{
  "n_kv_head": 2,
  "d_mlp": 320,
  "norm_place": "pre",
  "qk_norm": false,
  "init": "uniform",
  "init_std_qkv": 0.0662,
  "init_std_o": 0.0113,
  "optimizer": "adamw",
  "beta1": 0.9,
  "beta2": 0.98,
  "batch_tokens": [8192, 16384, 32768],
  "seq_len": 1024,
  "train_tokens": 120400000
}
Each number is 500 + 50 x the weight over its row's rms, rounded and kept within 0 to 999. Layers, rows and columns count from 0. Numbers have three digits each. The size before them is the row's rms in percent of the matrix's.

# layer 13 MLP gate, 320x128, rms 0.149, rows 0-213, columns 0-63
110:542416538473431460489564584476575490530454561508588536446502501487465583535511498596483506502441549470426602459404576437544479454527584508458428445509597507588559572584455512521440527525445533
100:605474523446495448514541543487490511512476495567500428579503488401541520597542451484423479501548521454548564521573508410467553489543472570518470457485513506542628637555497575452499470485569520
099:538550432605563473410510479438492476494539502530466496530427484521567481524546517488508484556513493410483538414555534413517457560462476453366543517500587489499614481564470526563456518468486456
106:464521515477570464424568497486503570489477511597573564554418456493512458537540506445542535458519516473461389470520511370437517505536518447403500440378531505552463531479485486511373576471504458
086:520500480535523517461585448435550534470563498487556490569478521461491558611548510481431532542500580567532497540406513523575488586562549564470448482602414551509519537440512447533456404554472520
091:459573532453527513543522572537451571516434521497476471478545493479515580511551480468462435428453534518478561396421603542484364539487584591564519542452584513488404562539566428426386510558405527
096:556516504469606533419497495491548488479474513426549508540512483446519490550447624442399456505513383394499459525466510464477570537503577445443455505454462525422605512519456489494452535457500457
099:494486435436519567495523540567462473526571539537561531504621451566508544533522535512467413474510465525474445530535526427481556501587462507486559493405416449481619558552477548506508629493596439
096:528458540484514457542492469539596578620567507495534432523473470485528476454455492530500497618550412442478530482405512513605509511526496410490549456589550482471529520490408489557515535595482477
093:456532461551508525539485464477413534527481506538572494513492478439517542490500550566511472503415505356503479530458561365530447568516492557513526531500479496464459439489362510465442672497441506
104:563509442506493479506564412448475585408518509546492446574463528496542429518550493414594480541448479480504439474498605530425501530554497525539433530500589455406480463481574499476394553516509525
101:509432429415431432460545550547505580492608509559482535477531478498590546531534504499575508470547517389495445435521552429465544537559447484406551557426606491494540474475508506547450571494490446
102:533524587541481503497535533556502600498530480464408494540488493446471514509592489450526488481507508514437543466483593535557550497471492481550419392575445498546475605339513500466414468502588561
106:513554429513527468547504534573467525424604552517504493521494507389488514499549596483477379497511470382449442422439588445533560537493484450537449498439473474505514572555408536548483556467576475
104:537547452552528478390579491483556529479463516524518536491324454489615569555558516467430526574463492438417514526539549529498467522553501480470456528547467434586468520445409461508505511461535488
103:504478355489476467458545551431455462516489546463566516517499451580480480562531521406474504566484534441480405557526497472639462447566400535570654457517457461514574548456480444538437517428523515
099:607553491534583544522479465522470464484548550511501535490550524438503491497443434564416428510538444520448443510449514532512471455417511461418497509454456519526509526446408490472489498534503467
100:449555532448462576418539430499501477491574485452485513602556477451449485532484553481564463514503459532472406554533643445443553547505493515473541471536600470446494533552512477459525504450573492
102:477545479545616512540526543483484490421476605514541472494510461421550495516527481423446461587545522525479526609476473582513558541472490491377448519571498479441576525480467581583505459522489421
086:487561504487438461522506509558482520531613454468547491442544495553575387477458602500461479490571454486539490502472489520507539576491466589602522535509551466508555525485595457554531550487523494
092:544464532429649434510507476470506501374571577461536473550454490439454615501552449469491411492479441443460494496430504517493530524563503446503485509466559443477516420489494506490493612496506456
121:500496482521471436457700539475534414455581551542552482475538469483622509546537545430568502509583547462485422607496526484447549507574442544443493481499555477506494501447521519495496497333491518
098:514517535552399457532509477485429439445563571551523511637503440403503559553524516518541432457593428380441546546584546453423546540469559576553450517493520439506580507535497540514482608467539610
099:614611504394538523453510532484514471468501468494447489529440489449449417496554478538486493575487520472535511516444495493499513518542444471469516503484525519492457516370610459520508508446558398
110:533505492483596450433570500416567500439522510573562505508420417427500357525446437496457493476564482478461575429527507388553494559444436469473542457456557433478515473502425427569469467440464495
107:484558351460523455401587519474527570524477575595442513415505452473466452508588536540526500508544438447310543458487538514442490529550493509446510511545547533568570566477448498543408477491465493
104:461520452449473412535512467579414514426554564554496488516424476490527564529507572473513405551466517488472514515472557448488503504451430493454477582490545454621506547543493535628530462462549505
096:613536451438523437525480488497492523601489569542471469524586460503481574555533442473512433493500524511388522555474600503519549537517458547560517485454500538436438466469425539496405512450458543
088:475556414481557457528576561588561508458497439486464530475519471539455474515452481489621522448495498496466540536541515556582610554517503565462497434561496345499496451548460527508574470437479529
099:524507484608469495489661525475459480462475520492539441513436397397589501545458553487439504538569437526463426505429573538467643512476554519386515487452503519495435467441415451535517463509570565
113:474477554450486514503540520509457499445479584432425482628584367500508535535593531445526474516408598462518555497522621547567521423603462462507519470415539519495467472517437546552490539478588473
097:544620448467516437528515560465544484510558461443577581505596482460515558543483532568464457558517463544547440557511556516527487555467486591473563482440478488570455564447446413513478519512495415
105:474519456542480509565535453590504468447392579479456578518471396494552537504499559499475449490525442435364571524474531497532592443552518496431504479566588385511552558457458444517503486503466498
104:501469486507514420512561527473501494566478568490538505392479512447454516540477416564576505591510504456432482514502595530511517476594414549484502469464557592554434530604510486517489485419497520
097:485516486620532427511530458538543480527498550497511393485557517439449495515491551497461380509546370444510478455511603506429534556507417491560485578513555476598513430497578548547516564529496522
090:495491480470560572398487478456561536448501482473418570498413506468514522516509559538489436573378445439521497514515603437424448487544601474506420505464498471481478558554508460471474501487551550
090:534564359516500481485553465425522494512569544581559520506515415416486502508520513547540534547591564518519402544465550456431589591468415473473456537468515461526490528477507556481421480401445491
110:521542488526561484505541637448461587543524498526482434548506510393487582487535434513472467509508500395517507436471509514518437500637485533521475446591471475557539472527476456585407495502523527
095:490483509499450502439547398460552589442461547420551490436448480514578513547463497463414441517377461496403560525516491502481491411440477495410504425494607405531529495439389495467513486526447553
104:563547430426509451532524522524498576555477473552514474583592430496495529638532417437497475472510484520389542549505517503527556502540525537551526447508468557419408526532459516467482541347417540
096:563401479437535384514492612531551503501500527517522558495532503457484532533428457456445478588504531526487470515500602468572550525543495580487429436441485436459490506562540543494502572531463454
092:408560446518517445460499524543477584471472513548493496568565466480535603520586482621544400560572447387500448563502610425456434543482435572452518474465578495557510468468504544537495526456464454
098:472522518545481514487495574504489413582475494527505579589379495459535553506504540606483453467508520464527537466559523407525494577513473554417464517519502443571473512529503552642554530499421469
097:490527504384529504454482384407494497536581502518412449478505451502536548513453516462456421522492418567421460519497514469433468509460508503390479554537616484503550469519525569570413569489531401
106:493451392544451507422575505544478544488552556477516454504476499536533438544553481471520528505540443541497437431437529487530459539602516565554571614504498543565524543484478520467425484471505474
086:419567432494505466517483521478515537575527537569489471513571534462559502497594426433504454450506379413424431535534467390541504556498491554535459485441461395556566499517494567546493503493486456
104:530540456526507472486607500565492535359536550555447459435521467496556573540584544498494453426453546502453518522539610525555506532528518508477539491488597475531499476509502531487453575477461559
088:488471430512504483504511558458459549503542489608431523595480523495608540453533499452484485537482455595495467517555523523443531549511446498507544457461497494440452597525487485434526534545518547
108:631461520457493542489557541532574535504504571500489498503411481413439510581495468580440463520520462584407517466473510394467522529540529468524556441525514496517519586608451487482518503480592484
108:579608444503480471486557540504481483442464545490407538480430516434535529539516461484408480496492518512481555466479623497532589555456546434499452468447591436536498488513464439471493524511605579
093:483549444578583526500449528548457576501530574545480507454523451528452594505515415477465447538468422459446493499526453458512473571478509530557505510415460514500621537558475486530495466503500412
100:525510526476483502455512549527508639470493517608489519505521490427491497482487522536483476656541435416510528493459494562460448560421419500463458526495498370482574578515484594557483520529525443
077:540609366540443454575569539388465525539493527588473503496479436451526450562512561504490513521504443495436497543528501542507554607547452579500490509457525463481479621440442486484451498502548478
099:528475433526488517499581663524520548453431505519493451451513489473489486500532488514499507488489507459487502506546584434450487469537580573512484546523529515556476488489471417503477459455382486
108:564486520507529449478560612454534520485467524499439529458510447493603473423441444476578458583509503514428412469481521494477442510474488478362431456511469510557536529474394513575525601448501419
107:480538509433480491442541461540491426539525632519498509549491520488451555554452497443447369538482487473517560445419529495477564512395494543463527579466605589516523527492465561529455499507575481
103:515543445459520401472598555522503499511525551536575453514512469460480484495521494429518505513461492449457448537514575429477522526493535542560531557483522448512571449579480529513449535438400517
101:447568465410458488461582557448510483483446551497508476473433406437501493603500471453473472466461415551476513548521527510493545588538566470520431393480516391477524403535484403449455501533403547
110:526471424483441437429598597451555614553530606531480529431458454458464577586436508512498502512533530475501485423527599467557433516547560570428528483539524442554558551553517497506494522499482492
090:532516479594565461556502440416485472421499488491543550545502477475492477547487471577574467584522529527478544560415597534361430503480497459452445475538516405585517494504481466461449548476417495
109:437590479560474388523547590536519553532567570596423479559467453494536545492553574473417456501549487406428496421522605509432523437612517502495460498531511496550540480539531541580505471520505462
102:568446501525475561477520473486420510504508595460452390562390459469509538523429441507537449504486402483488529465516534511560442512547435490485417589506531438638564550510547534493415422552483515
108:504547506384533448526585580486507494482547481468513483489511440441501508513491542408568464552499450461431435468474560476516522531592531518540472471496430531484533569527533529495408478433507494
104:602503515483555440457519492493514523382552467493460467538525490492487533587522528478442404472430436543494640542498596486583507495497528516517528489553469483427545566465445403437557522444485389
106:524581516515476499485527528451432469569474633567496505513495420434527537560487492457532480537531401526485529565470499576493483572546546500488501486572493478552541481390505398581433558457517442
095:466447426440461463452563523443494518582443534522485445560517509421531485545567445454518495611595504462363466569471516635503494608519631477480511480568541561496503505535557514593434553465597509
099:497574508499507489535494453502491460468585583514454466502487485508398603613501541547516389511516409441469397495451537553446521500532486535449557557516657512568542529467521466568436500478463494
084:544421452541488591452543556538558483388560489527576553508508490534663413540433541483537508574521528463497447467460516560531498462529474517577502451402507537424525541530499476452535535472546505
097:483593476472498484458606493427460518449532565516455433507573484454548514520434587519449514486514503503448573453525667437436445528394501500458370501520540471520487521496407480484471470430491408
089:460598402522497419489500503529440553527493520594493469541603343505430544500540528533501490482568549496502404467488480500547537597544470520435598481498410442556535514468402574527507509399496565
111:470441483423584514540559542526451505562572547571585455527473466450527459568522570443401467537499472553427534562494526463447541506439519488410467539496570475543428502529472580589463511498493485
101:481469425470621388597539505472454513529429468562467499490560470485504513489514566524545514501457517468402545597487525522480486508554498557579494507487490563442452560510417583403492513414473484
094:516448568578616497497487523537556502555432505503529472533525488452515510542426615467468511502480443534478562514545512526485514553491402549421631495547579538549547468515444545510446435545529528
094:519562532436544430389536516553431503520596501476409511561585436524502498492437560395414521555474481409528478513596609455543497512462400518490585449496476461504551517464432447496446563509481392
089:521458402510435499506610576476492581508446456557470460560463404540498435512577498461549529597482561535443521573573539535448515483541436519523518416497523545517420587436460524486452475441441549
103:612595491585553450516555429524570439477484540437509470587467431485429472528492598468505452573479528390471525473546545582558612487494557421444425477514475476498514488433433558479463501544576552
084:618465406448439470467537499444438477564564570543569569518464496519463536518541437510570521516506431440481522525495490429525523486514403485513464480434495461476509488443516564585454502437478519
092:468485455522442438538511533407524649498466486572544461545409395625513463528577456514521468489514503522439550477518510397523417600466555492442525506521498496549429455458540531444501505450518552
109:506575550429504551444525479525537546482532498578500527493417414449436592519556564471541458483545538480447477537546579580560544444554531513513565516385566498497514536440514521599431564428494448
117:628485480539417512535545538490411500484445545457539559503424465514502486596519400480493424579490404534507567526436600472569589474462474478446520508483560445507452488423538515595481499501515472
096:542667515574578521384492535535479447490524627494554516480494426474490550482452468509564438587560410486502466555586520451505536563517508507537554557483554433411498446571560508600489548496475522
087:489494454470493467448509503509547488575511614514499456462493441566582517519554472394492486559532380471468469434506515405420484523513519490440511409548520520595475484486550545532471514473518484
103:437489562515528429520510501539459491562525488561533446534514431404584528559530513450540466554498403505486508500471517421525609516505506477471562463524444459537515533512493598496453565470490519
099:553503399478421449472577573541464542550575482425550445524470461469444476458487434515541501563423449438454398453457588528514500516655578485474453504539557407621471565611544411456449494485519443
085:434380476562531517527508547434513455469570488546418521477526454464468438579618471546475492588457490439481464531565527483460410501546488519487548443494542440492513540517486563495474453509528500
101:558476445479563574443526531496500450469459474479449508500512452555426496488533501504503448657435475456528527527553579449472462550425453444473559382481561507499538493627518483582474552527442522
086:484466447515412492557536493545506522472423452433444522562511393488484528407501554520512502588585471554483402666500513497516510457571459586486530579461525470398556531484430482556498500503540610
092:500468448472530455489520479416413460533474472452543521510553454518545512456530585481499475488553429451458478502589450494536501508536437554407545457434489418415579551453419535487517519480508484
107:481541414506518500369569604479529640459577482533454466453476427494499519463528456493491491515531493498480563511494563533468492500473466480464458581507469397526560529468492483529485479498478501
098:480457436464566557603575467536519404476494501502491471592447527461401449500498507512432472516424517424500518598521496575491535517530528468474508478462477522482529521543537499448444516447514537
098:514562524499573511454471488541449498392561566567546407514455468505517456485479529474520334526526517501531548444407503544571540480453523552449472526583494546586509545490498511514549590524461419
094:517486396504457523327489485474535521490522510542529384540545472520482536504519459438498473517513423385458537538484495509512454538555438581477558561554475509522644515492382504440548486486423479
102:496514451502492531458566505446538571405501596493505532518393449440440661486597483439528479515469420521508506541487561557461547494496524544559485483432466491464551511526491497610575555487614537
099:506396440444534528561619505512482558485546543470559539489485496450412535511467532547582518548538402475516495542463485536543489526441468512506495542457563448513608592452481526459549534492481590
103:519429497480592492539521533467435463538547505560460468524597470503545529494452549494486461594541489463453521523503574478546595493512531471465530533517482483536599514563476392629463563500569476
109:559445428501379455484634593466551588487478494456519443430487434505540527597479529473511507590506459562427503429421531534512508444514448502476470449509531506539457430515521531443419405505428572
095:549493407398467452423571518494520571495448511457554442441466503423554599585589464470601486495508524477473454493473536387397508523550507620523488486430569527561497468542498580528550496523450558
078:584508476453503497483563489492494499382591462513513504501479447479543540497537593499449541573505514416542520525424519501469533453546511448415469508486459545412469473461456515440406559507522724
100:596595526567482558518473529458420456488457576451433442586500422450402515579530497497485413476467439487434509473532518515511482513436536456475433513460580459481517512469476500517447584475606441
101:487418502460477501527526492508490488511528532485381531472513426507483451501538516522499449518564502568443466620514586471412532424482345576452431406445502395524416598451541570432522470431483410
094:613605505512525517519510483440485502499539552497437511527520406435527513537473535491486414497440426535541497536514663552554503561536463514478500556496473519489513510485386457539502643481589557
104:506493439447552476512577495471525468479482530583517479440470381475503535549545596502540490596492498470405471496423622497475580576559528550454555501494494449542513499510530521477487534342447554
110:502472549469559451492495544512428549450555592493459454540314503547497537551524532500483506496519463515524567527441544455519552500505386501542527569564564405582563457515448441500443509488524455
101:590511533529527497514501553454569523510444522412516605620441481545468516580525428461444443475426470489469534428468522594469407505477559458458491530549518462528474547430509408597479558489583442
108:563485434491496519596524516586499516434479521522468581503528485508552517543559443536560463509487493493425418653447551501566538436455532517436539438419517504547528553511463414467414518496592547
106:574372492437462497432573522471457566480484490505470484533463435605559433508518408437479473465564539430478498567455622493459463548453542581531504441499489497500471534522509534506460482417528561
104:409656469535425602497531545504508508436524520595497448540487517461615551573517435458411450545512435479463446519422623531489549491496535557503410511496503545494500453444549467489481550463488453
098:515586416469529465449515475433503413490546555511521475498471528511512473632480483537496468548432460441541503419524552475500559565455484568533470556580534554514586412486487545543499527494485463
077:496528533508462457503486460431496515570433459523632426376440464547431536447499493449515531587551442597512498525575473522428509514439413487545529559511585518449475471495472498466467560568435408
106:553626432478528453504556530613520497536456465486554426530461471519517500638552476453446526539461463472544571499420507510499441502565417554468503521443520570499594526554436432452463474407586512
090:574574412491503543408467587425509464555402566581465574536442552444443489432596468513524457531422465515345502595548471404537518646538493460448511449470540463506552478493510494567481472433440500
109:481545520503462492462504525422571595511485556574472476601564497430497495527500440470492376555494474464555584506495535498549477483536486499558466571519602460538486570453567453483465508493544462
106:568440546384486526505538630495489557442555559481581520396354458431470617535550500545528454526447399539484501537527539514543560466490505462441560477403501482507540502542459547542413498457475510
106:511455506534447495451567565493507422453565615539540519472473522464558472631488545551496510472516560478459465511509544463416616520565595472445462433539561424525434565529410552524519514535516474
107:513495480580540510506513573470457482453576570540484431557486519465581572476486460495524453526538460384500464492462479433553443560499541559498535533539484469548530470463458533598529545500486557
108:543486483454485468503598553556498555533521472628472534425499443461428456544538552512559506464541552523444534449458561398459485591497513502415530337474451511509516516542512530543508551526473532
104:562520482440534575553551474495427520434493510456467506515378522437454582475528429536501451516461464490502501563508623470437495537562525501558443460560505446588506553529535451430438525515496508
102:436475502586518505469587444480533482427581499424526427519455501511473603594495513444419477582475447423539449491498575512407461514427426530458511519517525577572540460429518540574572484488512505
083:460470467546454530561466503552542444524517463513446437544477499417507546515550529556541505527425514460484498457542494535597537532472428525452465513428458452518423477505511466441578514424602477
105:466492553453443508452580595396503451492419533651471458486492481505483514503517560480506450511519472474477518506433561459484472443504550448422507476533627408498522508530414540501453445524502494
108:453583559558620476513569476552428496501436525486499445452475465528510540569536431473541485582524437517458517534492531447481461547480491511381531490448531464526537514521445464515481470477469430
101:510506451551492531507502561544433450415470563472548454505550425530480494558423464421559477539460520499509498529602516517492555525498457538494401493462466482552521518541430480454490510577461471
108:530534462427477516490543417517572559519500551567442594437482542504426466555512538435465516508521435476430475507531496504497539484558466485475463415420554514522462580501528458523544578486547494
098:562498492470561479589496443450459524495450477448566381526535479473500534528484492499513382458490434517518483625468491523522426463560475553546419590458429498549450577494374486534470548457490529
095:604464450466385529454534611452516551494556636477408528491484478458563499462496538436529496546483397456547433430511486539497477499503502405523415483600582507567451515532532422503441433472490471
104:492656519572516474515495425510414430489467499577545451421499441466484425479478464442540450547591521490487493483543555547446562493523530529471554571555515442598555459485489511514506634501447445
095:441508482457489482509479504461465502494546516599473505547532540498605547482596494399468446427426360503460460566491500389513478596530501542532430475477487470439526527511501516569433557515518433
099:554541518569592415468530501475459522492534595584436473505485474496524533547538545485486448534527474477481604502538583493469579525463476472486484541349549462450492473512393493559516485423525493
101:539549489471502524505507547489547612505541438548515427501507550461571538552411395489583492555488521486540420441549538519417510505486535558425475474538513529464476530582491479550538545505561522
103:532539484425451473500531411539436449460532581503478441560566493437553493501582471433483527530610452478413484477452472509516572538529614574472412536493607466476504578503427471439511479474493520
095:564490547542553490494538458471485453502594601484486494485442480492488538475499525486523448536471422503525499603524480549533483494406517472381488502461552485573556489547412536561469460467503545
097:425498448479538484454482495504516523489529562497467552492519495499400448564523536501591298637496517434523501509525509480459481476404459617523592517453500593525523488500522528529563563405579549
097:556516508504552507405483558514459514433431576475461512518406490496487413507528410530527445493456462446533521533525552530518511444538450507477561450512502458504460514494485527526479504457375437
095:548491484528502555480453549473418493480537522583544517461457490523532542476589443394484437437470482530471445489505498486452478544548473553382477529564526528570460626577564458527469584513541441
090:478502490537495507544429456582406460517548489490534414499509522545443536508427489424497341551474426397566452546407476538446486523597450528409518526602553432550594543538485573527524549495536408
078:510493488479499458472532491534503489473487546556550438517459472449447510530474482457490507469505460449438598530465490443552520606605460578522482553551492554485504481426370537518481593430427528
097:485531448521503553568522534481523603515583577495437522485509536454465427539478457506575470592495542416481498494517500471565452511570549493458506416560496576537511513461507436536498568511569491
099:517473482473532499536495509461446498487574501470534548538603528506557599468599490428461452490481494516469522558475531448517477531589481547450595444467560459559491539539567561483435568541486515
115:525588464536519553439592534580502519451539629486458453521504497416576503480484458447449455552525466560482540491483549456540471538452485462444519459490524538482566608547470483450425448471470505
100:580535459581482530443499476493554568478456535473434538455485490449418460564500376516559473494449564507493425487434553487426570512561378584544520475538513459469512490448477561498472510358497522
084:524561470587496540609442520519522489583452532565513597466501492505527483471599481456528527495472561429440535596502500490494410575576510491590500579522467482454497474430482464503463545444497475
105:549556459493476517469570609479497539392535576570483520531425538459521466608441447525550494472504471428419491437512588472336499525555522495586460533465485470535491547536509492554426470436499482
112:568507462465549439480614601474501577458506572558439507509521446476529543558498525501522469601440432491374466482513516441470553440551461468526439493560565479440429535572431516537496452457496464
088:566558445423521460524660501489505474483470516494526509447536413400414483574517528510588499537555498483491524517548508463473514456529472598528501505474563498550549583477453599474498465472456588
104:543542494564582467477580589539488410518566576578565536539430439432508518515551528461514473511488520386493527463505538553517618532443551473467518431516519519407613480560436521580500450451571571
092:602532489375545495354553493534474483546477472458455450582466509520467443530529626467472512480431499546576532524543488468451494473529558462438544417527482514478479512454489523448440573551476578
092:467473383596523489418521520418477487468517545397537523511490489470511486543517373441472510503498425552512541595542537517480413497587537483417519492552503512583446450486560470541555513468530495
103:556562442590469420443501529500478467635555556546510481484543491469531557525528448458514445562512407452420531512413592474409557526493551533453435486456604493428413556499440597510500566431471464
090:500467432500525509480562560451547582406620545560429482490446481434571473517588559496457506498473414438562509538510561441434440454529417471424457445466607522516543476475432574458489539444498551
079:523428456523408413490475484479534538495572541512520482533473450491372468515526557457451502526516482514520465532531517478501533484568499549454491514430478592524503449388448471495559486401482420
106:563448490464457511534497464543431515455485471517498512569502488392563507484512513454503455505485423436505528551485599486480445503523443563481591462527486417460562481586441506489451470473566449
096:491498531536531411491493482520396522528518620544520471417440497492506551558477577468435403481479430439509487557540586434488479441546513517477449541533541475536531449437598514503438564574471527
098:513542518510484465566507447503481520528494518479457545484473502436491525511522527513608445534536487624472559481437585457506496546413544506475478560513502430432522508481470545495378602503485512
112:480494519467575594489614480525602630454622523517482460497425463524436557577595552485567448562438557499451506530453535541582492482469547529548424476558541522525618554477502512473410557489458511
099:536535433474466410428525496438557510492479499499475425560476432499587461484539545472541519512426490418485523505488587549545523553505472497478484549490521456516449525576602480541531417528453493
097:477570523454557426480510607536408528509467479436446451480467412464454499560464427559503483477451498464425466505512580512494425492435416519451429400496507412614502459511500465471499571386512420
098:531490439456508463347490495532456472485617551479525442452469464555489582526486577466463466443495493468640462518526549438432463496458493507511425607443558561535504481482458452484473577535554453
102:536544495544483608428537562526467608500486606516447503504456472409457472459558425491515467458497452501462495453544559483518479512480446529509451584514613429525458511509459397512486508486520463
084:553458336542508544494492535532442467567500568482475495489537508454435556478548429564508554513552465465410480581482500484572483466495397564496525449490458497512466460523556503469528530453477513
096:464525456434504480497554500490402560478454513540460471453480487411568488509508461577562522535537479464488578471500513415561525465576472472406494495550523416550470497458494457498508510532444480
117:552501486588490385412532631466526536453549594566507428491526450510547439605522521479514454497572474543405499555433503449567531541529527498474474463488537448549514491371514479483420538474463445
110:472473454468493525364536581522469499508480465497536504547496399535454477521469543474440451402473453503562578498439542525519526559423551525397534447507507457522497524485463530554485561443450427
104:458493417489514525498491465464499531494547558585510478426439487466345621544439419478423437495488480526464511443467550363507494503531469485500481582488537590646471544484511432403465546509547474
107:453465409505469443529523506448509529595430548446570508419429472462491449563557510437522457508645530462515535512439548516503438529526516482447510483448568492583505533594485536414346514480514541
101:484494525558523451568530507452561495478490508469572430477545463608462568565472557507581473485566393475513526607487518441542457490578489501517576529533517569528519535479401467499515499515540499
100:461517508453583476564542601467468512567416505522508467541449450566553631501502531556496511543469565426437468483493490504410455519485479605472515479464463497577426537488477481494441448412466442
094:473496371517486518411637553493568527434427557461509539469485439536532510636572415486470531557542507508472584591495534389493500573490481489459449533460506573511463475463464514473485477331473471
084:550589526416483631405488478526518539426533485519403474571444521477548410545498475499470465550471529563526553489482507506471496544370496452458516508502500473478514522478508502502493581452583565
094:499501521600441565524467524567457454460430479477545526405470418500575499471482420444554398463459511428447500468426556490441518498467496592598538473452446546534459399426529549569476505497519505
097:508503498478595489394533526636510522422534472461454524521432471511557424519543503474575446636563493475495490414446577467508549481497521519506460453590526508515585488595494453502503459500474524
103:450463575543496452456574535508437515535512563523424499515487429431552613535434485516303490457555516454497599485467577497437527469433510536452420407624531433526477403429532524487486468474433564
106:590455329598525441524533492446488454446558538564489438506539467502601515506478519403487456493521466517452446562545566489445494498497466510472496503377569446506492461552568505441450602495438532
098:514586495473524449570497447480410457522450509574566461499536477479548437454497414462489399504566554395405463466509558409491596542459486466476401446607579459462494498506539429453425552515462539
098:522462512498472399523518586473467475486482618455537405397439494495525497546495440529525456526489480493486532491520498511508538642539432525447413428480464460632430539479478506482504468473459546
109:509489470443504469450556478515482554421539545516507465561411495466541495539563468451394490450509520549511446444553557476509475468475508525494510516553580528526497510564427489518402500495473426
101:458533423474587484474507548441506477521405566483476491530449456420508431533484505518464486485429542462513547507450553443524595482478484416500511433470547527509499615608512509476433478447498566
116:524512379491429469512530518464574549482474491511444566523420422541555493580479442537461483627510529461417467488461528450523550488581537580485429519446601430533549484450564487524375489469477450
106:532468602575501482509508457447490532447524577539585492534492534467560511505515458520396350500431537497480557537571560472569478480537494469436435393461566487475475522477505535465456538409481552
110:539535529443437532499522425487449566505507564493444492439496499408583493510532549506575427479569482543514547421431529477416467530504479530456552468499553548509498503448506471480448560491457535
095:499487507495524410427519631497528564492492509433466382500424430541552579599478524429439487581492535527468403472485557467517493542558458440489525518516499414555420514474479485590523501493561443
103:469555432493529397536597501483477420440505588561504318403529450411498506545462542433569400578571419441496513472508527494532532449551546478529467542454541528488540454459446486509467498467433448
093:417488509408458482485509502438457592513568567549536428441557467461492580552509565471481449462434496438533459428495508483418494511536495508468459516496469505542467539480493529502505561493461476
100:472503548521480474415510607561432547467470554529488536520408568498616435493487523453536509522592495463432531464469470478480494445479443426496546532577497436462520482571424433564552498490550479
100:596509445504537477508532484482476496483476546502472407530389467528492463560448455520505410517435401492472428494502536583466497539445473501525512473392541462565463498457534458523389540436523521
097:532494557413537558438497467499502447512493517497500581532478502426505433469485417486483429506487476498460471414546539522519505575557559448462478428512567412530550516490509425462553517534391465
097:465402560523502463476520484404396483530386526578493502550453456530480540462482548502567412546548405493397486537534514501456555537596523522536471547560482468490638503530495492459512511450460624
107:498504456526464386445564576524470534528509518535406461521472466559462553508474518427525492473524425564452550511465487413471533506466470531381400408470466461593506506405467497474546537413500425
092:484506509489509460515463479584414540434514540502504466605472496484490529520563472584507345452511434473551563479511590546414456484475526509417622541441518562429500579520484530590513611452472446
099:486515451440457523465541489494506649536396513392512427528468486490479482609477399530480424480494477556508571560459557497509549515550489593456469463539478428517468610553446442436495519570455588
091:609518447525480465460557560492478542516500581452466439512569420490473472660471545524545526451503494511503410439494452542373486605567532479534549463494488520562555529520540446567456502465531531
099:521415437484604482553566502478405559542497518478488447551468450467505545498536558404541393493486511484382451439545585501473475399590439578478587519508530483424586534480465407458494484510487510
109:482484411547537425463589528556492501470559538493521359523408465461524448619495472431585546600455465432517509485516552501542536538479390446457417521513552411514441516472480562571516466507481443
103:580513414489479500520525503519432584599459547597400500556557472529490580549470536374509530566403504441477529618472506467524533452526453593479533441502500513556497574408520539451544556462514421
110:426445439516541485428569495487465494401467484448551428505502464508490541533472468490498437562351407490479580449488569461499565512456455485424437431488527457494495450466449460447478449418516531
107:489477464566523360436499481518492460529551514549478480533448441514471526563466562579438365576498465463569478592583535497447512577505483555429510514486615508608564481452496558561510542511551410
108:475493493490572431445553446547491466436603529460450573463475468439507557538432505464511485529416552557507495496568597408507587512455473415459523425515580509589485446476522502502533452554554482
102:512511467463427480450546415501463512363527646503487461506522377551492504479562484469505470520433451488532492483591599564541467516492456492527499443534528427543546460471496497528464504436574579
109:560454544545424463494551541555512456532563505540474447546485447481554541502530438459537467473422530473461473554428568543509459488486480605467473499548546534517433630506507602473470499430501516
096:535534500488506478388484482619367520499484502468469430544481520473463519541513557478488452496412488466595551543502542455435568551483471516544556536458592441501537576535487552453508510487501473
101:564487336408546552528579450430510565449518552464459441467485503494539573529574492474606467509525491557519508597494541530476501504503434555397401464487508464530499498519485533483503493446438543
102:647490472534423515511524571541452468506529449434458469427430419478465479533534518545479523494457496446419459461536564464478495469500478549503463454529547490463381508441479388489500531405512536
109:482486453492412371479518531554502512463445556519462611503450438447535519524528596571437443451463467395483551483504553419490444491587491536389529434456518420502520461449528548439468493377437526
111:567463475538469437470533548523413452362561516500551477456514476480514454558509494545567438506496543526519527503559529419511568456409489519493497413549506418467585485476477467485389406518489517
113:507510463530480480456535526407504499565572527532493551521494395496564508605472548488502493481511484553512567523446524439476508576525565591490454492510523417465448546426371592539505506407415559
096:525558481433579447554491492433455495522500551512459457547537385457489537585475472507526489490482570446508486464556586561484488510533538562502406462406550509575467554445500556481547527551459460
102:492492474420491499495566565543499517499463515488488440542432516493526541527476519458557547516522436534514527509494549406550550511553404492418511386516572550485544529460486507579494480464461564
091:449475460539493431538606530421450559469477503469501457543553508530464553501515566469550417512457454498327428518523627550475477456594469541468538517498530499461614493530508520501482538433490534
096:481565481513496524391491505549590531571488476507569547483492479485438503459483514467489416521448458417470546513617560522469524479575498495488603534526516466447489415558468429448477558510539363
109:443477573471415479460577541460534409487484485545483503477432378417466508476532537523460461550540504521490496541497562443486524566573541510502477467564491485542504623510535522433500556449391496
092:480545410495534466490563438503502390541609502476468471507584416393458520520366542456455495589584478381441472522565500517463581541617510524523508485516491531524571436478491512494517493475508513
101:491490466474544497562511522538514496494469454463533413564416485438507535575545489596515454520604503425388540476502544498441565513432448548471442445523488545511470480407477557540401421461453507
102:589516404555550479533535505481414551496538493534410465470531534445546551481507479491467392517471489489444484470466539533493373590447448522407479523576482532522525449491498578565452528555459544
094:451583494415461467593515492504481506497547474489464477438454446559496500452486469607486408492432463528537557437441526571429578441537556533443412482543527547557481546441392517530567455491432484
103:578457531605534496440516583509506536449471578559369522487338436565460522473511614514484437517435448429421428556484566428425435415533457443589493523522426526639437492489514476465494524439562475